config.yaml
d_model: 384
n_kv_head: 3
activation: "quick_gelu"
init_std_qkv: 0.0214
init_std_up: 0.0214
beta2: 0.99
lr_head: 0.0084
schedule: "wsd"
steps: 5533
Each number is 128 + 32 x the weight over its row's rms, rounded and kept within 0 to 255. Layers, rows and columns count from 0. Numbers have three digits each. The size before them is the row's rms in percent of the matrix's.

# down: layer 9 MLP down (transposed), 1536x384, rms 0.0551, rows 483-582, columns 0-63
# up: layer 9 MLP up, 1536x384, rms 0.0644, rows 484-583, columns 0-63
down483 096:110125135094076204172134053116104083112130098110089110109172067142097052138161162166092154137129146136134193147102092140061162146084127177090119092129091151070139115124113088084129212141098122
up484 099:115139159131182185106149125134110157091121127034074131146087191106146164158161134124152096088098142084119255156151144147128053142138086052136136124154094102152136129118131124097112153127162102
down484 098:083103085134119118091096142097157095113066102155167149114172082105131091114113159172147104155083076122128078099097131121115133131138137112168110145123142116100140146174157153164143171171156158
up485 099:147112146193080174131169105116106111146142107055136089068173151150123207087117158163133126105125109132090126152144097089159150096090132114115163130134131107103128139173164137155134140145101096
down485 101:186127191157123125150111141098081119130129127135093156158134157127121145093146117129132117147112133145184098136142092172232133107066115115110137107173135093122151133138166081142108139144155202
up486 096:057131139154141171079153131155114142091141120085109121093111175138102175169074159111118147138142148145129108099216149148133131125119118145135150130117225184171171125098110138102127130095142102
down486 090:097116143164080095119104099128144128136132149138146076135132132125115073079187100101131112137161178148173120169163091065140098151114207159115090159155068107105154078174174167095109155162149131
up487 103:113081126198134145128101090128156155151122140075056079158115146133115097118115154146076110110058087076169148081170123151189076152150125123157166167132106153098130100098136107103081122063101139
down487 091:143140110172149120149108129130102043139125161134095150136121131094111122128130161124111162158123147105113144103136116083084090250119121125123118184093128152082158064148146149000159132131150108
up488 102:064121126146112162134169063093103124117042134118111124110182123079137036072118092114152139156153123106062163105095107094160169135157156160073119144176157118129138158111108092100092100151114107
down488 102:181138105116124106128097107113171113128126118089108096151120125105099123127149126095100110089112151119122196110127050146142125180154175182139108165182175139074093083128129118112119173163091149
up489 102:126139151183124143199141088148133157155134131164071080103194132186161137100160138140118110103088085089084200125126132135167077118093074134159158053091100165121165139123152140188105072098080130
down489 102:075106079108133175116098181146079166092159087114141184148059133129145113155188153126124126195079097214098184119174146150161127102146164119120132107136144089104063109160088122114121073181145158
up490 103:107136145121069159128128093147116152195133133151162076059127103165125175110054166125053136148160164092085082096186153113148183149110138184047108133152147152098109129093128134149105054133101105
down490 116:097155163122177092112134137099113201159180119143183110114139114204096133179077148091154053073103097144151107137145172121255146197095142081147055132125096124112120150149150108153121111167146127
up491 100:041111131142114178145150146156102207114125138110170130054140141131138072108100191190097130133161147124142152166113056143148133133114111165139092166170138177180155079125151131127124111130114173
down491 111:121119145080128149121120115165105166068096093106106120089085131106184121161131079118144142117104094113074150136076130136151116166123044109164131091125123140174155119144168105063185156163205113
up492 098:113107113164150114166133139104092114151106086127069100060140146142179172141099063056141086151124109108083113118187118143130111127166131142130091116118133157102104075165138071159142143138131124
down492 097:084151096157091140135127133170148165159123109122104156090130135116130076149144153105139141129141125173150124134106137084255118143142151104176145131109194095074145173142176159113082096118083091
up493 099:115144145157087149178111121166069163104121184164120043126092073124129115167022106082124094157080153102056162118131192121163131145156097147094078193173071143099127127113090063144087202089116127
down493 102:098164155199130098084128152128156128162135085104155127074147136105086151088179109134171135094051137081170099171131178148135117134116083091109122140144101147167028074107157146075098113181142210
up494 105:108145156136110156120095123106119172138125165109155086091153097063087117105103096108131106144068170138124140185082155138153144120129142210184129183160153131079163047110133121108091119105115083
down494 110:107153103188146140140085086196129130138176175115154085105097193107127091088140127106113106172148172185156066083143103126090117106141101153106154180144154138110198097158132110049157146104154135
up495 099:118086150142053128133153139119106177184124161094091148085129122168116127135131105109138199086138130131149189109120146137121139060116159100125135094116137164135103078093091131122105161112123072
down495 098:135186181111173111119158092105110176137071151155127086182133209136095192127173208155121081117108166113092139145090104125097125190115122112162146154126161132066153162058172109149117140180208147
up496 099:108167107160148120152092105142119123210155135181104097126179153162140068110132161141104125085150121105143123151104093122156107111126141134080132107134110109162137114103182153189133101106064073
down496 099:144138091113088128178132147110183087096102118070050124125126093133112107034124138182067149155182106212099108176071107142240119102098141175102132173154118116112127111113059138123081185123095164
up497 093:154120102114126156148154101102120074173167116101092107078127152116150155140142128123055079117133137055133161132155112120190174133164124122145094170101073152104076082080140104121119149124121122
down497 084:191164116081113113119148126150149000144099138101135105161130129157092104128104134129096136099150137110142107112137096086255150132074139090112120094085164145161185180135149104138173119057168121
up498 105:134114102077097094141143107155137172198085099071196127081154167139119146122127105107116130110144128156129188160105163167147113156120170225116189100129138162125101130138118098156140152143160131
down498 099:145121109156145090119165120196102189134123080063074167075103113203097163150107140169088214078067121159162157160128119197050104139080084151166108183148036178121122117102150123138140146085194122
up499 093:097164110158132164161070086131125131072123170147149106164151119144129139158090130127101144127123139154104161138104188130131092127153110172084154061125061154195132129171101144146068105099086134
down499 093:153147158143108127132089098159088138177151077092130148104128083144118094112187082154124107125113161064101123125087151111190198129122099106083131118150144175108103167171119126117134107149134093
up500 107:123181148129090124194115159146116127143138145126108131122161102215098156101109135126093133153073097047133150124154117133160109137142133108160100152075125087151150081170143111149086067089146049
down500 108:093137088115153118080093187106140119086080132084133119195157106115112118093072132102108105117109132110114121060099139133081107158124081187128073121091128081132133061142161134097125123069070169
up501 098:037104125077144143083136144155152151138089160041081108132198116127090135100126153132124112132111123092105129166142188131124096123125118133164182110125152104119134102108119113074173164145081093
down501 096:149135118114106127157149151100105129078116085100129125084129136119175162179172103130076123178131124120089163132130101052117189122117130097111184139096105120119141122146205136123160127124191130
up502 096:150101119172102132204143137151132121092105082126121116112131099141150141112128101097113127143105110104166098183128173137151102127131158120129154144139127123131083149160109031099148114107090125
down502 094:095120111079150057149113067101135111119174149143164104149155128118093182152135155099135176116111195151098102069108139118252087175118140138100097105138134086086137136112126103181132138088115113
up503 102:126101164155100189091091113143074148102153180125129130134095095085194092036116131141089116039121153082143139072119162124168119100138120127104111139240151087096178128129134123150047132098142143
down503 103:163123073121116080120212119117163136160129166080072099094141124092105108140160125122122178155100046140151096160104065125069164162106100141113100143130118142175110154128152142151171112145107102
up504 098:136180138118140181083140137145151124107134114125135156125105133113066161086133161089062126153109119107132154160090151168223073150155114152134178119144143137142120112121151079114147122109147112
down504 105:166142140159163157191100086101076199081096151141158097116110158163108058170120131130156109127110120131128151103129103134099146129073150123082105090145124128099200109154146132061075164091111104
up505 108:138162110124113122138136114110123162142132116105119147124120173140079126101134163153156124109135117112116207126131199117152140160112144140123170128148112173151111135145102152152112106120148147
down505 110:082097149119182121115147134179133156106107140151122105086106097118143163148123159122124171175065089145167034113179039154103129105116149095090082123105112144129147169096134087145162109127153143
up506 098:105080076131160153175106107104078110144079115096111142061164121125165084146145103163124138069137162124074134152159153116137105086119157138112167143142091096173049116123128094157166126113149148
down506 095:136128134115130113076104124059180054158112080153148121127137100176124113112086126136117147146127124104162099111138197169179092131145159187174128133129181140115096126115127129127047153192113101
up507 100:133104094063109167139166121145146144154088083084150127041121091087110104068145189134077106165147050152133152152140195198159043133144145131117159105136085136143119090124076096115134154113104105
down507 110:119112154174121143142093122074149007128149169159189115185112127200076182167096143128138166124168136081103165155175134127192139144170206119139160150112128136110120146170119125130111115128139147
up508 096:152064131099125159158104126107091120115132097144147081113170071180183097044030070100105141119130198073130114058136130173162116101147143124126104169179134139143106133172158142109117104129153157
down508 095:137122112110097161116167151076170088150121116134128104113077167116152166139154110160188136072161108147172111134104114166230155062089144136094116127129151138114083095155083153147169096150129084
up509 113:147139165051083182154172130127097128149103107140089189117182104145143153079070147084117148105154111093146145095138069140175113144133111135155125086136122126101138162087102101052077116113104080
down509 120:089113127091123155124125136122146093143147151126153140149097129067133090091114133117122097108066083059079169145169110088158111155126094113114094080140115131151143106081165117118084059098142118
up510 101:071071155198168138175089150056140133146087166151137110162148134127149138122126101145059113080072104122146113138184141129176161144177135079152144047107077146127141046127120108189127057137126151
down510 085:186150135167130103121079134169099078160095106104110173110131152134092137119093136151119114116087112110166205167053070101184108255056098121152158110191171082099129091140110137125150146161148145
up511 095:135147211109117141132153152130115197230084157074138152122136147126066045111093102144173151125151138141191122170044126144127138131156093147075131124146073148172115143144160127087140038165124113
down511 096:102143127116088052143129127137169108095121161141158100100130122084138092143159123172122137111081149120049108092148172097109093122193102135154109097120130107141161053071118162134128155113125163
up512 106:124061105185115134081096094132108145137107183142146197130199090121139084009124112128092088073168155148116175124209152151172140132160117127106143139159173150182114151163143139140109074117043072
down512 109:151107111115131149118101070177144101163084102116099150167094142118095141134075178141111119153116131121123177143128083168241073117146178141106103091143178128135087128082138207060153139074127117
up513 094:135130116162100050160110099136124147218129131195197135123163068158114118162128090068071130106142092128168093172095156122158109132136136191091116136153114073107075098120164108112043151117123121
down513 093:139120067102148126163117098079160117104079125041108150081128113070085091168068117106120117102124135181095139058132119165165127148090098075154137125108113157097086069175117107100111110102105113
up514 102:092107176089115128144115083106122135130153177112106092128169105134150121100081145101078143146132106145116193152081133123158102130122107121090120114189059121137033102146106128140116155152096126
down514 100:168144094180123095150088083112082055166144105112141121148099035074122118148218118150115149133134185094099128097075112121000142136113144143098195110108138104139163102113119117125131132067128130
up515 096:096120190111150110148071143116103153131056132137131129145123122168127171116094140100155066093089112100123153143132156121122121137146096185153164143171173086145148079108081151140114113124142137
down515 100:135078170115147156138140186121132165102085128173130043167120114128147146152135133099161124120145157177059114106134053126186132161108041128160114113103108164118131115169131090141150122075125108
up516 101:108148078121109161114109112098099126094108179101106120187132138132131154097152138079090115116090166131097138141164155171172168135134115196092156146138179119108116153131110088182123100114178122
down516 105:117187208147123132122126152183155135132138140176145152131116167129196128187059110106141082131162149123108124114170116176211179146150158137155064128126125128150104158107123111134124087114147136
up517 098:108009143122082155162153157063177168125100149118097158088146134061091103121097118127128131135140153122154143056168192133153154150102182142093153156161132167142140113159143122079106136067170126
down517 094:112156119097104127142136113182111150141103180082120116128160122161137095114089103140119172171130166102087126122070096152058096164140152178103165070092055161148137136117175087142097138115094116
up518 097:073066093138178138155121037100127135101121114128090106174190090170158154168110175114099091127111104118159136127140134106175081119151114136088161133097091115098105136155104133136108080191184098
down518 099:119163155118097140143144112088129079139182183094128159105068160105096101157126116102167094106106104123153151107141157121136118153086155114173129098147096120099108147122110109124155140070122131
up519 099:148106147169156090153122154146175104066093191121121121142149114154169080087124124109077136153084143090155088103140103132189105112137101161120125094160181180092099174070094096147064127095139155
down519 100:142149089178150132148119093134141171144126199122111112102130167135122154131124152137120098121090095103112129157161093117224074172170110125104169158107063097167140097115139142058147158112135184
up520 100:146138110155112137149099079061110156121157164148120115062108096172125146117142114137112069048114142149146155114061102102132110080177147180132114144196105142139151159106142137102085122073112138
down520 072:167247095114135126126102112116141194132097106149126169100110079119122121157124113144139114167118111098126091175052089155000172137140123101128104155137154138101108106137181130110119135150161097
up521 104:099079100132119189126136137032096100104151116100135096092087159112194140081110127122099156067097104100098078134116133073173165118118078174113131133213088155153117194149162116125118132110115123
down521 101:135133124113134083090128155189121140100100117147143043136153185147121093147136148104085142155216089100149142168138112146166155149100138128072100149100181138080122102153142153137140125147089054
up522 114:091092120144124172140101069095146137171141135152177133108132089073064068073139098145103103175124062083116162091147142144163099116164125138116186086159196091177089114139053107128079177080139081
down522 117:099076126151108166129152119154112196086103149167096128144108094148165126099116064167128110092108143078090098141121127098255155156151068165139156158148103110091127153116140110118069092122128169
up523 097:129073077175037146126151115049116122179158173109094142131154113156173166109107133088129109144097117173139162110109157139160099131121088139084092162143110120147110139138074099071114190123123051
down523 097:118108143075169145104130184140117135109084152097150145165115183139101145114108131127141065115122189090193125125146155142172117129112109099052170080133125124150118094066107143216155093055101103
up524 103:074062158079121127116137138139144198112148106110173046141110128141123127106166126181114124135139145108148140138112112130126089133134110147091151134100144179159098113127121145092088107112163160
down524 098:129187165127160166103136078171148173096113158131142223100109134104083149103132151124136180174109084170126090110137093146070091125154138184109113124152131094159200172085157172101106202166120122
up525 100:103123113103140140102144167135126144119152097133153135107138114169118172072126129102125129129127141153126188147132187120159079138127137116184165111123142137134124108148133103082118176066092159
down525 101:158136146152129141181132081104112117150166166102142081160116139124108076157050155123137154229177100158141091133124140137146186089135108165093097122160116162137137132084119178139136074141129136
up526 092:137111164152120172179123124080127095106145104164182113078074135136177140124126080149122156053074147085057109089079144091167096119121142126096127161174128150131186099110144138092064056138128161
down526 098:111107056140142116131153131155148166165076139146110136119148135095108138079148153116094131190158148143158146142159132193101138133141112170138129095100106081091073130146114132121171178143158100
up527 098:152151166159088111104189120143127143107137121150115129157110184105093057114125136145110132082133169134120204184100132135161078115134111176136142045091165071105128179094128121141146179147109118
down527 094:085125071162095128137140060177130121137101126146102127134144207100169177185168184123135087151093101107126098134115129077159176107113157139127151127072064114162106112160170123090132131154191068
up528 109:130118097143093156140126124106131150124137134072140055114126160119116147117154112141116122090179083076114139155146177177169128116118145110144137116170175123164087115087177101132090102096173128
down528 111:169122103104138136170153162171150114111124074156107102140108152151121048161128149153105092150064171151088175160145082119190097105161128154102131086112109146090116120133130086159169099154177135
up529 092:101112123175108147138138182138151189159126147151089097082124154165128084166097104068125141147054065108143137098153146167172104069146148095106164069157176156137102119099116107156092142140144076
down529 095:071174157145147061114086107187150173115106119118205138161167136112114101066157132140123161124171101138140097150140083099052127148144090148126121109043078151093153144126102159090122139105156130
up530 113:142146122149062145071115133141105123116133103073087103186151152169085161086155130143125154118128140116172158119219212143174106110118157090127153101201154139128094083097098078137059091043142129
down530 119:161098167139116139149119113129093107071149115118121059140137108161121145123158141129109122068156070154134149086124188110145092115155126131133087159152055180140121148176134169112122096062137122
up531 103:077114070185086118124127135168112103203094168114095111149123151152156030126117157151110175109134135144158107078103151133155155120148080122113155127157143171110206161090105090149107090105090159
down531 103:201064047072187100121150125124097160097163143034071142095102088159114144142124134147092080120051106103093136110110147151109112130163120115112139147114147077102174163126130144159097112079152111
up532 102:110142124107108139135096131122143144126100179137059099177145132082108088093156072094130114142090073140126090113193109117148099105132161123104121143123067201144179112095115113170099116097195140
down532 104:059145158075164198138126121099144184103088117179133156138113085149043146092137127149117084153127157132159145162101124120055147085142146089084129167123109083127079147104065119154071121064072137
up533 101:112146130199111169133074113130123113103097111110072139168115138156147094144130130080153160107093150110158119161147235159140151100131180170114133140121200178093090127128077140124091170107113182
down533 103:103143115148103089074133142130150105144091140119129143161125093093087079121142164142088187246125059083090200147071184090169087144162075183124135116154176183150131112148126132116157133120158116
up534 095:113110161144105160146110133105131144100113112122086151155118157145040132090170114172135061040102103116119134105148150136146157117119082154118131198169109161157098122112127128131121054145092129
down534 088:116131122141096153114115128125109100133108165120114184074180129161179185122061143088118128145132106118115090151182104142028085099145113097185121113112157126140144188144133149173113124117129121
up535 105:146102162133098137145152123151160105117129110173158095106139123086121153139168108055099152155156091140129127102142099166185123145114097151137099140116162068092062088113128142113141081125137142
down535 106:142163116101145171140165142167166163106143144124161133112110082110124157152170183105132090146144071110062145081140107080155177160129099173109154109101114111160150134160090089112112158107128135
up536 099:145150096165086191082097105202152115108168183085112108134087144132146160089134089156136145117099133088171068158119157150136079147127152084140130182148127146150120078172151125107097061111099153
down536 105:108117153125150083152150133036113166158133054172170186111157163146139094150096146092157074137149116140111163128117125121113155096137069154112166076082111143160132187059106154142155188095155087
up537 101:094118106168131140111153109134090116116080135101068123158053130095129132106137104078137120140100122129105224155132191133136135127111165128141122133147158117113073149114054096146146162130157126
down537 100:147129152096056085149092136139191166138131130137128106098140172163115074138095117085174113125171098142115118119179128106177191112140085137099124110075093104105147124189168119151137150146171125
up538 104:090108156169107101137133098121138151143112142116198174109153138113085124168096146087130155184126087108090167164160142134144085138120086154113129107094121182050152171039108123140116130111148062
down538 116:068132165087122137139149152104166189129081115138051131088113074174142145169111116092130099130151134123091112134171150129183094070158133137095086075066140154113116144147085104090098122081093084
up539 100:115159144137087191082126102069143165170106196153136134202138108120114130185161164059088130089165103079171131160132221149146119173123107117125184164116140204109161111110087110119072063119183079
down539 100:119117047129099134129167159137098118137135048147117172129158166103072153094096180104121156079134130191134099113131118193207145128124075151146161140055119091133159110159096105095128138141074108
up540 098:106127114157111121143155157109140121093170156111132143119128127129110084127104046158130075103122116127151153118091110187141150116120165166119218133154125166077107086068115119160091096164177128
down540 095:132130104121164102108157140148092147166097119118122113153165117155127066183163082121111132129180078167140161152111113200000206166089162139142178126110102122165115102099098121115115109053133110
up541 105:115056096112139096114123159121110157166155140134187151071131094158178147147052165136092094153171076029156159114118131155164100157184131155154105154135089128166152115086121144151078137137095079
down541 111:129126139096110220152167140147145062053191107090131146095123142133159130185145087068162085063117141186131150142166142148230174076098165149184147131052137117081135165141154125180180087090136116
up542 097:122140147181055168166103096111075136114152131153158115171119077135133075128128110133015130108108156112119115127088130163139141152107108185055082103137175158097106135098166138162097125110114093
down542 079:090122170086149136113113148137195153118109120136105155172118152161113137124167113130150114120129085114144125136107105078000209180065144107122112135128126107074169133122163107147139140165145117
up543 092:112084110099083205073129120063133133152184161148061105178191164117135115101167145103156101145142154072145142118125136155125145134125120168103150158181136180142091062111148112157133127142089068
down543 091:099114138105173113164099154169126132112108123176148115114179113145164113111136154073134177163149110222102076143193072107152099130145087117159103068147136097135117116102097165113156151146179103
up544 099:127091137147131100141144126099134122157144164089154146160171099126160157063065126094120182124064160178137172142164166096148141138131174142107073122135121131109166086154122103102125101074153189
down544 101:108126136140164174097164141095158199099109115127131159149161164113089136080110196103134179126143131114163146131162144073215105129124127161133110114162115124092156089106151114132135147150107173
up545 101:139088100084097157126087111087078110145162151086085168094116152158143127131139093051160133108173181112192111141148093132172135145165147176108158122123094109066117125125103116132099126157168188
down545 112:095123135133116107144135092144148106104125199100124108132175133117141108117166150112139170105123150176105105131139110166184116194186075128059144122076145068065173126113128088151145128165131119
up546 111:117145126130047097087102124122167140059151112148138109117204093111102090106124112082118089108137087129161169084180086151155098113131138106107174101149150135117146101110068126117156145130102061
down546 122:107126149118119055150146090162126169126133101073141084133169165170124134087139099051157103115092142169117152118135112142177128046142111044147150108089161097106153129138094103168087124141060146
up547 104:148117107199104160114119133075094168090145088135120144144113147115094189087127157129136138105156087138147143147161210121146112081110144110115179056150121146135099154123125125142055120065138171
down547 105:126144071085092166151122110117095124179102164121162122112094052065161086135083061094125124135128106080148122177084118142169200153117128145195098123149122148098163183166155157155087207148123077
up548 110:128038118095097142204161142076092110135080074142094124149145137118157089156117122146148070079150130144110136107146116119174130075113146195092135092153143101128099130117078153160097100154109158
down548 112:144120130110110141155185109072149066116148059143080159135169118097179118123118145184168135135123143155128116128105142137049174148100112155137119153127088096095069163095171150086155156156102127
up549 095:094164135100098154157059124122085137177081139133126082116213104189088104106149149094096111146068129124166138194142209166126116158170079133129136120138133098176146187136139100143105040099159119
down549 094:113117165080158116090144097153134156128164125118145167193131138081155171141119150158135177092126145197123126097097151166160108155133141148207101118135085086111079058104097185100131109147158146
up550 103:079188108121037151093079096176122186114122123068155109154169092120127135107153110133111155173066138141166099137123110153129058158141085097155212102095130117121123133174088178113108134080116142
down550 104:138101136116132192097151184115156132147174117161168174125071179103151137105112170110168154122136144097090131175134153170132177077112127125140135156132135149107131110132101120145121134159162178
up551 088:134111089191108118153165119116117133131166151157164172084096210091172154106125138139138102086143113115135139105090108082162125125098121112076145106167078168174154112124168139142098132105127153
down551 082:108088163100118113135122110141113142180092143089099097149122088135130113113133152102094178199145125116156113141159098135000085154090129147113156133107153080101129111149118135110167121127133105
up552 098:066155116133147158118062141175115208169151167133085051157169140156108116125167155106121146119132148073191111134125112127136148122159147164042144133131129105177175124105138151107117074085073145
down552 086:176135123141139096135167175114166185129158154168116148090128131092134147103145077080175138137070143123108177119057095111000076093155108144149135165139169145121080115124167176100119134137141157
up553 095:107111157135100166097119135149111119151113066100166116103193169153175085153104171170156196101164106150153125123162153138131135138123103149122201204144126136117098096132164060086114075130123100
down553 087:107119105090124067166076110125081201128126198095181108100151110128110083118101121075114157164115108159097143135077093114017127201115137139110078095096134102135160180130109155114155136161129132
up554 097:108156102099117173147078145155070123133082171085185097101140139145114117184054168157121111112154092116122102170092221136140148139137181155128202087192142144105133156127103067189142113097141145
down554 094:091135126124131104127139121045126070196187111128045102204089070160164162082194087177111134107171141124094149113143175076164188144187116181105126190101094031100192105086141120069235144130186075
up555 094:111198135119105125123137128119028136145098127146192116144131102141151130087117143135155063098131139166100109169181120109118124140161186150104161176133132149128098104084143154100121099119148135
down555 086:116053162124108143118114134161082135102176129153111154103180163158088115141166085102131100121086138132111210167074160140035141106133127147163136115196128075118111125112144167158070118087078108
up556 108:161123147141151150142180109123117125148141094146095129130108091152159081070135093134129161114127154171142125174118111113177095089143116113078131108119157092158132093109129133082117068143124149
down556 112:128141113139129091126085095190097147081096112159078150054118129142103133121092196187122107184082133148129164139116095135219131128123188132143171163114157119172146177104134134115136204089125120
up557 105:158095115167147091141124116080195109145141128116091110120106137090135133147153122114116128129055122122072112108099099170180077111168119198102096149090074111116136175130122061150100121062150159
down557 117:092115144075128074128156088139174163152110129143143108138187168055143137120177137108112146053107126161134118135115135146125109108110111096129108157167129094125118178062103142081106168197142092
up558 098:120094149158081120115170108145146151142084126133067118178116138184192104122074133133142126127139139170060145134125099139138074129154103116130091115095147181126090100122108126081129124114182070
down558 097:171137151121166132111130130137165130129091125129124181079124123154087094155107148094168153127106141104162152101102108099212122152133145142177149118166176080094097187144093130098148169145116141
up559 095:152102092131089151155069170148130149128078088139068120127120119145179064178089139123077146093132120103126149104103161176143120097129174126118119101156113145180060033142100142156098128116143147
down559 095:116117098141203114155118139070135113163149141120166126133153124121133193117132169148154081173159074130154113158057115117128070111153150135166118137156172173074181181142173169104145159113077141
up560 105:144096099139121111211088104095099118232157136121126147076152106161189072117041125099118140077152100097115163105097205158145116118181110135144142086147096103132112145126122083164127124132150097
down560 111:094136094163129120075128163112153188121139113108117132113139218074209139140127176094158145077120078109107124134087170089239130108147115131156114110136138115126052159182142142108103186142136111
up561 098:141135101135088097123151082121155141134124105103149157172133118135144158173145160102063099129138132117116087145182151203156078128148144096125126088161084135108114118123102111130141124005120113
down561 098:078138125186130184115166123093155084138165104134144106107118191143112189121145137124161182146207115111145199160167144154161131111122178120156157141137164091165154177109105123142156180149197159
up562 099:082126081148135143120166095155122110126123146085109140096116089147067115143140067102120159179153136186094089157162133152161134119133115133135150106132185134135066143095090160112154126069154087
down562 104:157074099185157161097171131118143152092110097151150103110138132146196102114184206136111078165145110047121142142118192142119136108136121124110135166137133136160159110148121129159144053162118111
up563 096:016146144097122117089112073116080174131129118119083127133139114142117130118121103159113144103122138200121103090192131138128121102185130147088152161080153128124179087113115161090109120065169096
down563 089:192081095046123156109124182107124069119109121100117150138165127135147140125229116142172098170161159080117118148062121109065144101096147185122202117209106105133073129180103167159148188134125169
up564 087:120106080072089152146124096158116109108135165038147128176143083098108129086126195105066151131126104059116133096107150118147040208096168182140126163155117155072091134144146127105090193092079156
down564 078:093131126150127069132111168133153085192129122173064141115118181080115149120100148122169137146113163131135150131136119088000156161139129154125175182107160103155163119112062101098130085140170118
up565 103:128110150096125149194200104129113140182092115140126143095135137126178102104091111078116089109184157125104182147104117142160149111098115132141129110156148097124140081115092163155126082133124070
down565 107:104167127132128115094116107135159123133182123133118131083121088178111147141121091121098102132072162161106132127136125158152087109104141060117175146135093091214185126126133087118126163148166158
up566 098:136106130043172154110148110082121125180147096114131093117115162124106165096133114065107122103133065138150095204120181138153087160159098129137126106101156181129144124161087151119116164086098114
down566 096:096080130113086143108146139084138148122110119101110139156107167134108131165090061156122132132092109146077169100131145076255090078137107154103166149119091140105030091163128075078116117194117089
up567 096:163086198130093148164174150118112115146089089119160141103139109081139116107082161170138126072089142081112105121131159146131118135124125134145127134179177141126111141153127132177075059116141080
down567 092:099087086139068117111118165205075181098180117193129133132130161171118124207132069096077138152094091147110144175127127116138099167115135147105134156092101085103089072093070132118115120146118110
up568 097:154154125111147135150090134188132085163109104145054100179161187134100115157103068141137126106124112088054091133142134146139142110167143153138150124133092141133063141125114120148124152124183079
down568 098:148121154125103097081140159086189132053115187074237181090128116149117177139157129112121099107151141171152117117122170144219159120147126035121097166182158151106087134148117145152103179131085148
up569 102:121062121143153196157112171134116143134112135081031102068124191118125125077106203130128128101077132071116142131105140114164117126118113099092149110129140106196171129171143106127138047077105107
down569 104:142130139171145121140157069084139139107154231121132177146113027087100181149155114160102124133144147095103153158135090151144084155070111086145133123128157080092120111126103137157101146136135125
up570 113:139166141101114163125144120098094134113074166108144101149136073169142091096069123110074179117175103142173109092151153186163113142141126119097116121113129127103065123156126129152090081077150072
down570 114:163159099107116173112098112105110084183127178101098109130072177102111176130177160134146159154128168165101115142085156146238115104120127149122122085132120144157119154159120086162127124092083178
up571 099:106136097146092134201170098129105159195135102148097122132133101158140119110096154130053096076144113115166089112158177174150162127124115133120192058183102137130042095121104133176138112097109064
down571 098:151096111135178117075088184107150148137146108104084140087085134125135127138145110189143062145155146119131159137144197097054147147138199124073119136127126101143124172131151126113135134135122142
up572 096:102155174203025125151112104163125182138156115137163107140126159143184131137153090049125126089102121095167083119142131096147107125122122152104203099194125109145130126084152137099090111149089143
down572 098:140126088109172091115153110147111144146168164096121150095107130159134106070082160145146132124126112123097121077089149155114141145152109138078070155119126168131195137074145135127183122151142160
up573 098:104124107130082157141140113123123144150041160069169131113133098122136144117051142142087141117153098187141161129131134154163087137122150179098142112168107064130114116112104084137142154159134113
down573 097:132101132123104177079144113131084115133107152135080138137052166161133114140153081092152158115132198108121136134108139130222101106077142138143144113108130150170080173152137108154118036144159079
up574 094:077145187171146135134118132101102141127136074129147121143148120145113083084105174158140103057149171113091127079117136120120137137138138172094075110208164158089046134109144162177055094069124165
down574 091:148123114150133103123199143174134153160124194164101094108118156132160173145108098127140131142086087089139162128104102145073136105143109083128128184059086092165194162147122154040116170182186093
up575 099:114107160155148126098125106147106141138117184085116154073112079184132134142174144129100151164124105144127153136126148147155108118206102075126176152117144157184114117141064168110142071146157119
down575 101:089181147150094137111136147115157067085114103105149141180112116119143122124045146097135139145140137066126069121162149146188144103140167089133106108130067077133196154079164114091104121195166129
up576 096:151158130141056081188082066118140143133107117123120136111115074086188120165140108073002138165099142119095144139074166126139130121147121178152113177204113182104068131146140092139074157124196106
down576 083:124112114060202131169186123092137066177125096126094216094146120134103137149100131162144122187125099146175154118104131175000128102107122095142174108088154114140220087125116142140125118126103124
up577 099:096087128140127102074113088125180096180140126113093139138115156138127098058157127151083116099149153162176125131086128147168119151125137117079164148188148106128138059155077152114097081118077107
down577 090:102194113150095118152122192132174090117138132160119194153214112069136139122119126161103115132169092199105145111109095137235136151109171127141133159169062153150154107142091073082131106113101101
up578 112:088128120139117142154164131138115146117082160141116134159149135091084125092073125139122085079153098142136208109149151157152130105114153115072177122141205120150157103087118156161113062100091102
down578 109:142143158105081147135125164133143152180122072092102157118112111134130131095107183123155118172160102184112154090142143181186112166089209176161117079094131158107093125145123122173128136125154125
up579 102:114139075127132136110169136130115140132103141141127107127136077151109151094158208094162170158167111109124125086121136136144109104117123159121129092138127167114109063106057047137105107107130045
down579 108:117145147178077112087155099176110244158087163073158141073099116161160104152174086108164072121110120095159135230129054092198080183121102130116141134148124104144171126134174154134072142167107096
up580 098:147147144180133181113090142100121180125093135127141090170146130064142124065119129081118106114112141108083116116188196121124123118129156156083155140195197102142164106078130089153157172152150086
down580 095:113150102162137119115120095181141175151127174145161123101177132135101109162058150112139084159135150143132097101099112177082084133187076156171115119111077093131171199178138116195163088118165171
up581 103:068121184131135173142146099141090118136079112164147141135104163107091115130088077065163072112176150112142110156201115099173141138133164102095133148129130137152163131162059104168133107093185077
down581 105:169142180146150044081113117077158128129107139134135105139196062206115140154076103167134144171066073144169163155109124073172103153153111141166173077154150129086123138074136059185154069095114120
up582 094:083138154136119138203105157117172116097061101092116073064116105169118058146019140130114115153148131138114127119140216073155133132111118157119168095147122116146144206100091134133132139127152153
down582 097:127137161092124141057109059142065097146123091165160125140124093146137162125162141123153109117170126130139132155123157168124127085166176136128113124102118111143143104187124096132136151099134128
up583 098:115061076143114190179143135164146163137079161136159098102111136150097109131123120053135110159132129164117105089079133210145117141129101146173121060114132146100088135085135089156126135092143138